Part of a small language model's weights.
Size: 11 layers, 6 heads of 32, vocabulary 4096, 3.41M parameters.
Architecture: LayerNorm before each block, rotary positions, untied embeddings.
Training: a variant of Muon for these matrices, 99M tokens.
Each number is 500 + 50 x the weight over its row's rms, rounded and kept within 0 to 999. Layers, rows and columns count from 0. Numbers have three digits each. The size before them is the row's rms in percent of the matrix's.

# k: layer 8 attention key, 192x128, rms 0.131, rows 120-159, columns 32-63
# q: layer 8 attention query, 192x128, rms 0.127, rows 121-159, columns 32-63
# v: layer 8 attention value, 192x128, rms 0.125, rows 96-140, columns 32-63
# o: layer 8 attention output (transposed), 192x128, rms 0.0941, rows 96-139, columns 32-63
k120 095:473408533420488527452523490498594486468599501449401455468552476468544553437397457489413472491547
q121 103:378459520480468533463456554529502514494569493467501582384517480479476538436503440540423514469447
k121 102:551496485406483522493458476492615453564529503443534474486487496477561612425494484475468459397410
q122 104:436497533414507524494522468505493461508592536470567415520520478460564525492518496442570527501453
k122 101:481473487475501487535533452520408474483517421537540559502481522521548439530518448526454480460477
q123 110:423448470541520461459430533534397535564503519458508519544436452399480450414502588588535617520512
k123 103:449572477446491474498469482593557429520539537446537585463509553597494505488547530434450545568526
q124 110:404549514538495432476517528437456483549524571562535449532480469560471429485577481516532452465444
k124 102:477484484543374435571415426428492495609474471537602494445588465484508514512488497583561523537520
q125 103:476532454487529528520473446538553455442488544574421462601532498518506481499542527550461461509399
k125 099:567479463536449484485525453550618516499496432549589489541476474601483500512493601511516446476558
q126 112:586490527495545507569519484518457505509579511461505409657541506521525458473452581417556432404425
k126 103:436502486498536513569451464484493539411487437448550473493476490576523437524441569538528524458535
q127 106:487560423556522481430494472440477400529472472476525472541503521510511474513510490468507382548566
k127 107:523489450497523504574530487490433491508505488529542444555456504538480425461595528477490409490434
v96 103:439440490529496510612553502489466490435545399513437508470433501521467508531495442577479526500578
o96 118:471477497453491476495421492503477484485550533429486538540482472495427602570460546497480493468454
v97 092:558547556475439514385529496504559602505476502439391536507548526505495403553517377470542512585424
o97 090:544555428532460534454517542364470579486487511473549509542543561501544425481539559457530488452484
v98 094:522443540463460454594582502525491513399491507541582504530533473498416489533492452470526531480583
o98 102:498472438467430505482380579501548495546528475457404454499450506565419489635467489517511584603559
v99 087:540466497534453435398539444452626479486472484464456434421517479452401503478492533473490542557505
o99 097:501554511466521431543517386558492508426498502535496539450511501537547466525561518461548501483568
v100 099:541477515590443521467552462525490478527490556533475483586539461530465519569635524591506489483449
o100 098:522497510527467397475553492595512498546502431504519578533421541531508496513461381426478609537441
v101 096:349423468537459558534513465508538470454448512528508560494466485609500528566533445539453471504500
o101 100:486478503502453483482475588458550602480493538443455441402564447472409480414417520494475440547565
v102 089:475501518508585485630478443550524553538514518570541531447545495479564503428403470514521528555459
o102 095:491477505549588433409474532508485580560478537482556402553502428452600497436556480532482401523469
v103 118:399436488429497480485543453474535521476455489543505552488482509470577557492509479616477465475595
o103 086:484548605559529495513531512516489526508518490492512530500421429568525498550532554526416477497573
v104 094:521468550513561527409488554559471540578466459527617474563514402542465481517450503471531499476523
o104 098:449533535549603536446541519451582534475510485473481502481493516419573483458507433505542433488595
v105 092:490540446405472438480503497511484540539473553520465501361401542468488535554516554457502481430492
o105 088:436488534540494497464495599550534570437488484477453485499432562573412572610536458559448609509561
v106 088:486562504504452525453442528463406519510536522376536534600509564534520477503439432473603417564435
o106 096:506554447525489674477517479436551490550428614501468485517536506492563408563449483438515508415493
v107 106:540532556453449480436484549542530487523410519618477506513557466482425438522503529557512500432472
o107 099:587537533510456435508461463524522414454443526486484591484363492477465529561529466519510525500480
v108 087:490521456448462508528549544417413493481562449446611449389515470483524548510480403504559468502483
o108 077:508529465448466534522455543449491520574604457415555479582571552418406460525471501489543419474453
v109 098:469532495527508521450505479495470533495461484517522495439496463354586495558522476440522520481482
o109 103:513540549573486521514448495543437563483590456445472580524500525451521588621532402608453579429546
v110 085:488468516558499502469528538562591468477429572455444501611515502478479507535460501459520465582495
o110 098:497474466531509483509451560502526537550442517445505426503515528526527417508377470469467516559526
v111 106:470391474461430496445533514425521533501529433548470510429550578500456503484532579523517562516479
o111 105:481479492381520528487486568575510600493516453488429569448430502517449512474544565438555509469415
v112 093:503505574549486525544458569379561508620532480460530412517396450485535552501500463555535513525527
o112 101:521524470481494505531494422567480468496547498480458519510445495476662488550500520515453466453470
v113 084:497459507467588576493437586441395492497496507512578557610579471472563510524477456443431614429530
o113 094:556573419499472547519425499478536531583536520568514450467433427488537466437529421579435466491508
v114 103:493411536447634527461507486550498554488494442462534520492526591613479515490503439461514560489476
o114 097:492533533484507542429509553515607540481470470518496556525498483455493544548402595447482533494487
v115 091:469457470507489508498494472477516546486475538473458520572539515478520393548484531487469414555469
o115 099:478434531413604456494445481478425569520523518424432525472465503592549462462511401527573562577481
v116 093:479510563471379529600471580463512503453472415449491466473521534520461512492600491544517488493489
o116 098:513509489490460618425552508401456528540568465483510569510458523467404474467502482570560470531508
v117 086:460433495503526440579528506475449481497511553486500378510537464531378611470465448498496545585428
o117 093:535538462482435567506438471429466539441505472388498472377454496422505586499560590449444477409463
v118 087:424541524554495512525478452478436497516441443506454490286572536442583496536508522524546472523532
o118 090:489421562591537516488393445485466448507427481443654593621551507531572505544506468548512537424542
v119 095:491457465503442464436473498589532486478453454519385494505482454468500398501509611465470476478514
o119 088:463468479506554483494434502566499472512490492464463507560442461539388408522533496501505534560582
v120 089:476512470493552516528520459455466502527526447535491521564415425446533352535459472569521503549508
o120 098:396550479616464481529529477574499477522419489501439512453517424467537558573490573577541546455568
v121 092:540503494423565502423508503464458521487514467569498533471534524446515614532530547600542486553499
o121 096:489496450392571502456498505513495563488520536295444465535541481520502451420565389439439431470547
v122 088:530479486489402493571586609520418475502399440419357555603528527468555515481500536476472488448487
o122 088:420539486500493530561483409473436463496507469526457501543431502634464464505483515425432592585482
v123 098:466606529533474472485476444478468488558500555499545521432465469490524541564434557477485454542557
o123 104:493574515504523490518611408479513514465520528470489478475404538475575596520604445533515500522511
v124 099:537484483515470529629543460415497427472495462511507475611470477493591494501474555499465471525447
o124 104:401467505620477564525465428498532527546480502597479516443476505488507538548512513511542485472570
v125 097:497504509377545524494497539536524447480446513540521557441521545498495474527573455534564480505538
o125 099:503497539403451556426456643470540531484520529533459468536482505528501529526466522509423509534536
v126 083:489512467501446459554439441529588516542536482524570529612486537599556552540503553477526481539416
o126 095:578475485497464538459533447633479448455490494467453541539528406409495499513406576540522546476535
v127 105:491496502574483517449459505481420492454528565536526533504492436517490544500469511554522467438399
o127 088:532500491468519524513483501525509529484558520584524475421507475461556480415494509449533479429536
q128 069:466524464421558540509516527460504436462508472450493507578484449545483548490526544486439581572593
k128 070:485553501480525487534443439556386503527503500608471454519467442441477554449529457451510448421481
q129 093:573523457529456537534504562538404455391592505517577457496457599408408567520422453563554530580528
k129 107:540563510550546542404555572510538519461594448637495456590520487522415407478515527595440574524511
q130 103:529463553493484496449473503499520489558480467526435576460541404561565509482554530498471604481417
k130 129:581516561492493529468540656559553545468498514544508510516538532430554449524483453478480524453551
q131 090:466399448578486488511441489411541519464496519499551503451548550538649546501503452480476539516513
k131 092:534549485564559469510456519445455532487556434501562503480586506521407481493528463492467496531576
q132 080:538472469508468492424508591466517504401416477478535492613484546467480541536462572557557459498517
k132 069:459503494550418482459499465480420466569559464465436620512512457517488473426499530474396494557502
q133 098:546407531487429457428525486507516473489437492426528508466531468470520452509516594532431492472470
k133 085:473590549418490529597495463505475456469536498451533447483478457541450581449451387471533475497508
q134 126:454409537534571495524507570529457528398573595565558449529496644397397514503492499510469470570510
k134 142:584456562532480559474533690505485499457549559580523549525489577434501447504480482531463547479547
q135 100:456493401543554476516468509493496516455557507429485380493497475525555464496522488530514410481520
k135 093:518462460484543486530467518514459495508566457422493475439518498512527491499443543485539437580529
q136 100:417440426448499457497524482490459482513581527458352425522536493450523458434447542483507536464504
k136 099:598574483524510534481551608519440533543494482525448640523479434387458548555454523442529506501482
q137 101:424464462447482479552589440506482478535504469543567504609560465457433496529504536435526470449508
k137 101:489491466497521517532566506572542500550482553615486456501523415525462429540451494452469520518512
q138 114:447549470437524519408516590501448486488553543525485450515487522538480486523570584511561406414462
k138 110:557609454482533566457523456458415461543504534537583563435550457518508521456432479437453464548494
q139 114:528432465495524478537468553505507538553590476511531469403448497476496459404469522430485434625472
k139 107:460531431532555577481522560490457491492457449489409449526544507442523453477519407513471404432422
q140 099:507554584494488499444489551550555521511451426479471425531618505472492576565491518441494456598532
k140 098:505439535444534522479514593533504506473455511400530452543397511509603434500521476494431443518532
q141 107:485536507547425494549530425473410530538490480481513551472584490535496618484573451411501446574503
k141 100:498485534490489554487548508528363445481510437491523460597555509475532487531474372532529406539483
q142 094:428488452597531528517556613554432443580483475568508500533497549456529471511463482569508485475518
k142 090:466450472525497496438489432564474452438520546456503536592509538435461544517521609469450467489554
q143 103:499535506491459493543472534484456457522481586609475470476473470482540533547511658511468467446480
k143 094:370617496609509474545475519492461462479569493529538546520529528519545487414487477464532457512452
q144 092:556504528491482488536495461535627498483454497527447506549495544522412412455495480428473486659481
k144 094:403429516446508575585542515542454494576474551500479458519553414496445471458493478500551419458622
q145 109:464537458558643596525470461468489417596541557502525483576524506588488462559450411382506518587487
k145 102:504471495551385527543515525599429498588536488531537475503466514349563531561553514454492462442536
q146 096:586471470485622514510513526467440507512541464463571451584528609465538479527498556492498463365501
k146 099:436502423494477442547489576618428518536502558496510601522550500500501493498464548444442482542447
q147 107:488540421478576536470464475443545506522464437491487554422475508530468531446537549566508543471427
k147 099:445475455535444548576467490486535478443505546505480322590506553555425536531478518414499479471594
q148 103:486462464452552568592492434457434483501431576557557446597484537461507535515516479536516607544515
k148 106:497520577442457444483412518594478493434536482707507437545400450561512412431472564534437602472521
q149 104:398486464446453557626518433556576526499510553501542471493486495504466455517507450491535502518519
k149 100:471621475468537475497510570592509432456493493576534392529535487459553588549496524551570436422570
q150 094:486554481535573492484476520465456501548516497462567441586506496451450509523594582537531463504577
k150 092:598488515475529550491551550625429480487496454494442484538522425533433582472505479544458497455522
q151 104:533508528598435469502476498530476500473547564548486580470492523566415484510493348568513546513511
k151 097:387512435543586479487472455476567527469453498484511446596519555518629551498442409577458487513564
q152 099:422624485523512492499467506506492507472545508408554492470535578421539497460489504578463438483551
k152 101:538497567486503469506482623547509545374485510420442515453523518527423507557498426534435511525512
q153 102:547518533420471546504515562419548559561569540582492441567522409540561465510431450486469522440554
k153 101:476577544516422465505474619494587479504608490585528456437526459539470410493475532493509440480527
q154 096:433423483467529422557511435545542510502482473553503473560533557593526596523531571553542553448464
k154 088:563458375543591461536447385577552566438521522573598531597511456541525447529490481531513587424529
q155 100:504457542432500515490515479433469540497529545473570514443441551486528425459454551466582484531446
k155 097:571493460533533480380506476519529530488505432409436510511431411513629437555488506459511427468507
q156 104:575529465449571497579528612573596521392459412512477527526543494521522471490474588499416587520463
k156 099:508479545442495444548464541554521542532467463426479508509438521510481433506493522443508484384442
q157 095:525524477453471478444441456466572473454551543492562548539551562457528489479460551507404448462529
k157 093:518474460606467569591568541516570466530536437424519543517541494468519509524380545499548489406498
q158 102:547571489537444481325445485459477506500451529443484529459403455540521435575534461392524573379453
k158 097:500573516545471418467540366426522610487504545496483456441510488552554548553584533487591407496476
q159 098:527530449481501527493443423537456462393511532501569510480450554457537423508519354577595463574525
k159 096:520519580406469530496598591514497560438429474484460482529585492621449470487572536512542522475532
v128 100:447463463427433573496480448541492467514467391566472494462506468479460466507600545547432560383461
o128 112:468583497484475523564535529480505505464520396437428560537577408528523557590486500405486456433394
v129 107:490556491520583523493476520504429507527518550472506509543592502511481593525500428564528598353509
o129 107:502452530480563535500447634490445575571484536473539481427498502381515413544384511480412489525423
v130 110:576500517598635493529512476429513442621514483443503462617476520487413549493475556506471486516487
o130 123:520511470575518513564482510434497421447460535642374588462499542376496495425464433484439533548444
v131 093:530484555575436486441478493498487528484474473435553407503488510447576536453497487415496513390457
o131 092:457482414497537470462414450491493568512565454435511412549464390492614526427596553527518538480374
v132 109:450524487526537528357503450511474517565535457468582471481464528455516522437476409606452415438418
o132 113:554562455528429575376508479578472511500516549458522452554548421503509371450404472586519513491474
v133 117:557508536593393460599477479497508525515467510547537534469563511480506479606485456473488499470446
o133 116:402587474530415469558500538503504438527468527449579436491501536587564454450464488320459375501434
v134 106:483538451480514532529529429517503533452537563528504538609504553537501472533498500528495475486433
o134 103:539524576526480484469446495504498521495595461421406488475494411493558584422415578494510469513375
v135 118:454512463463560431529531490491473535506504486503564452384503547496516461499529598544436554410521
o135 093:458552494463441533565506473438540491458404520524540597445492497577501451557507479466470515435528
v136 117:473550498479508464435501567498462484447462502505479490588478544487438622450535464506535450492550
o136 086:482487591496469508569496454425441623502564442549465500515481470489486406424480544564498515475508
v137 107:499506515521532550291465505430530488475505486506489585598584494485478582581458566482477504509461
o137 100:521455504520474483596460440568613436570561516488492400510459413484414471431457508574398569505468
v138 113:551563507451514499531479478524538491441487491587478533414507525525518432512511495495460523522459
o138 110:494540375453594491503549418528465602532442418418488515481490426493544472490530574497441498454430
v139 118:454474514501483510506524554551465501458506506610544495439503470491475461480492442546475480549536
o139 110:492470522483501484488490563485479486483525429400445530549542455558529509443505435508478514498410
v140 093:541545470627469499388448572480536485553457546561507509550464495474494500475455460473512484369504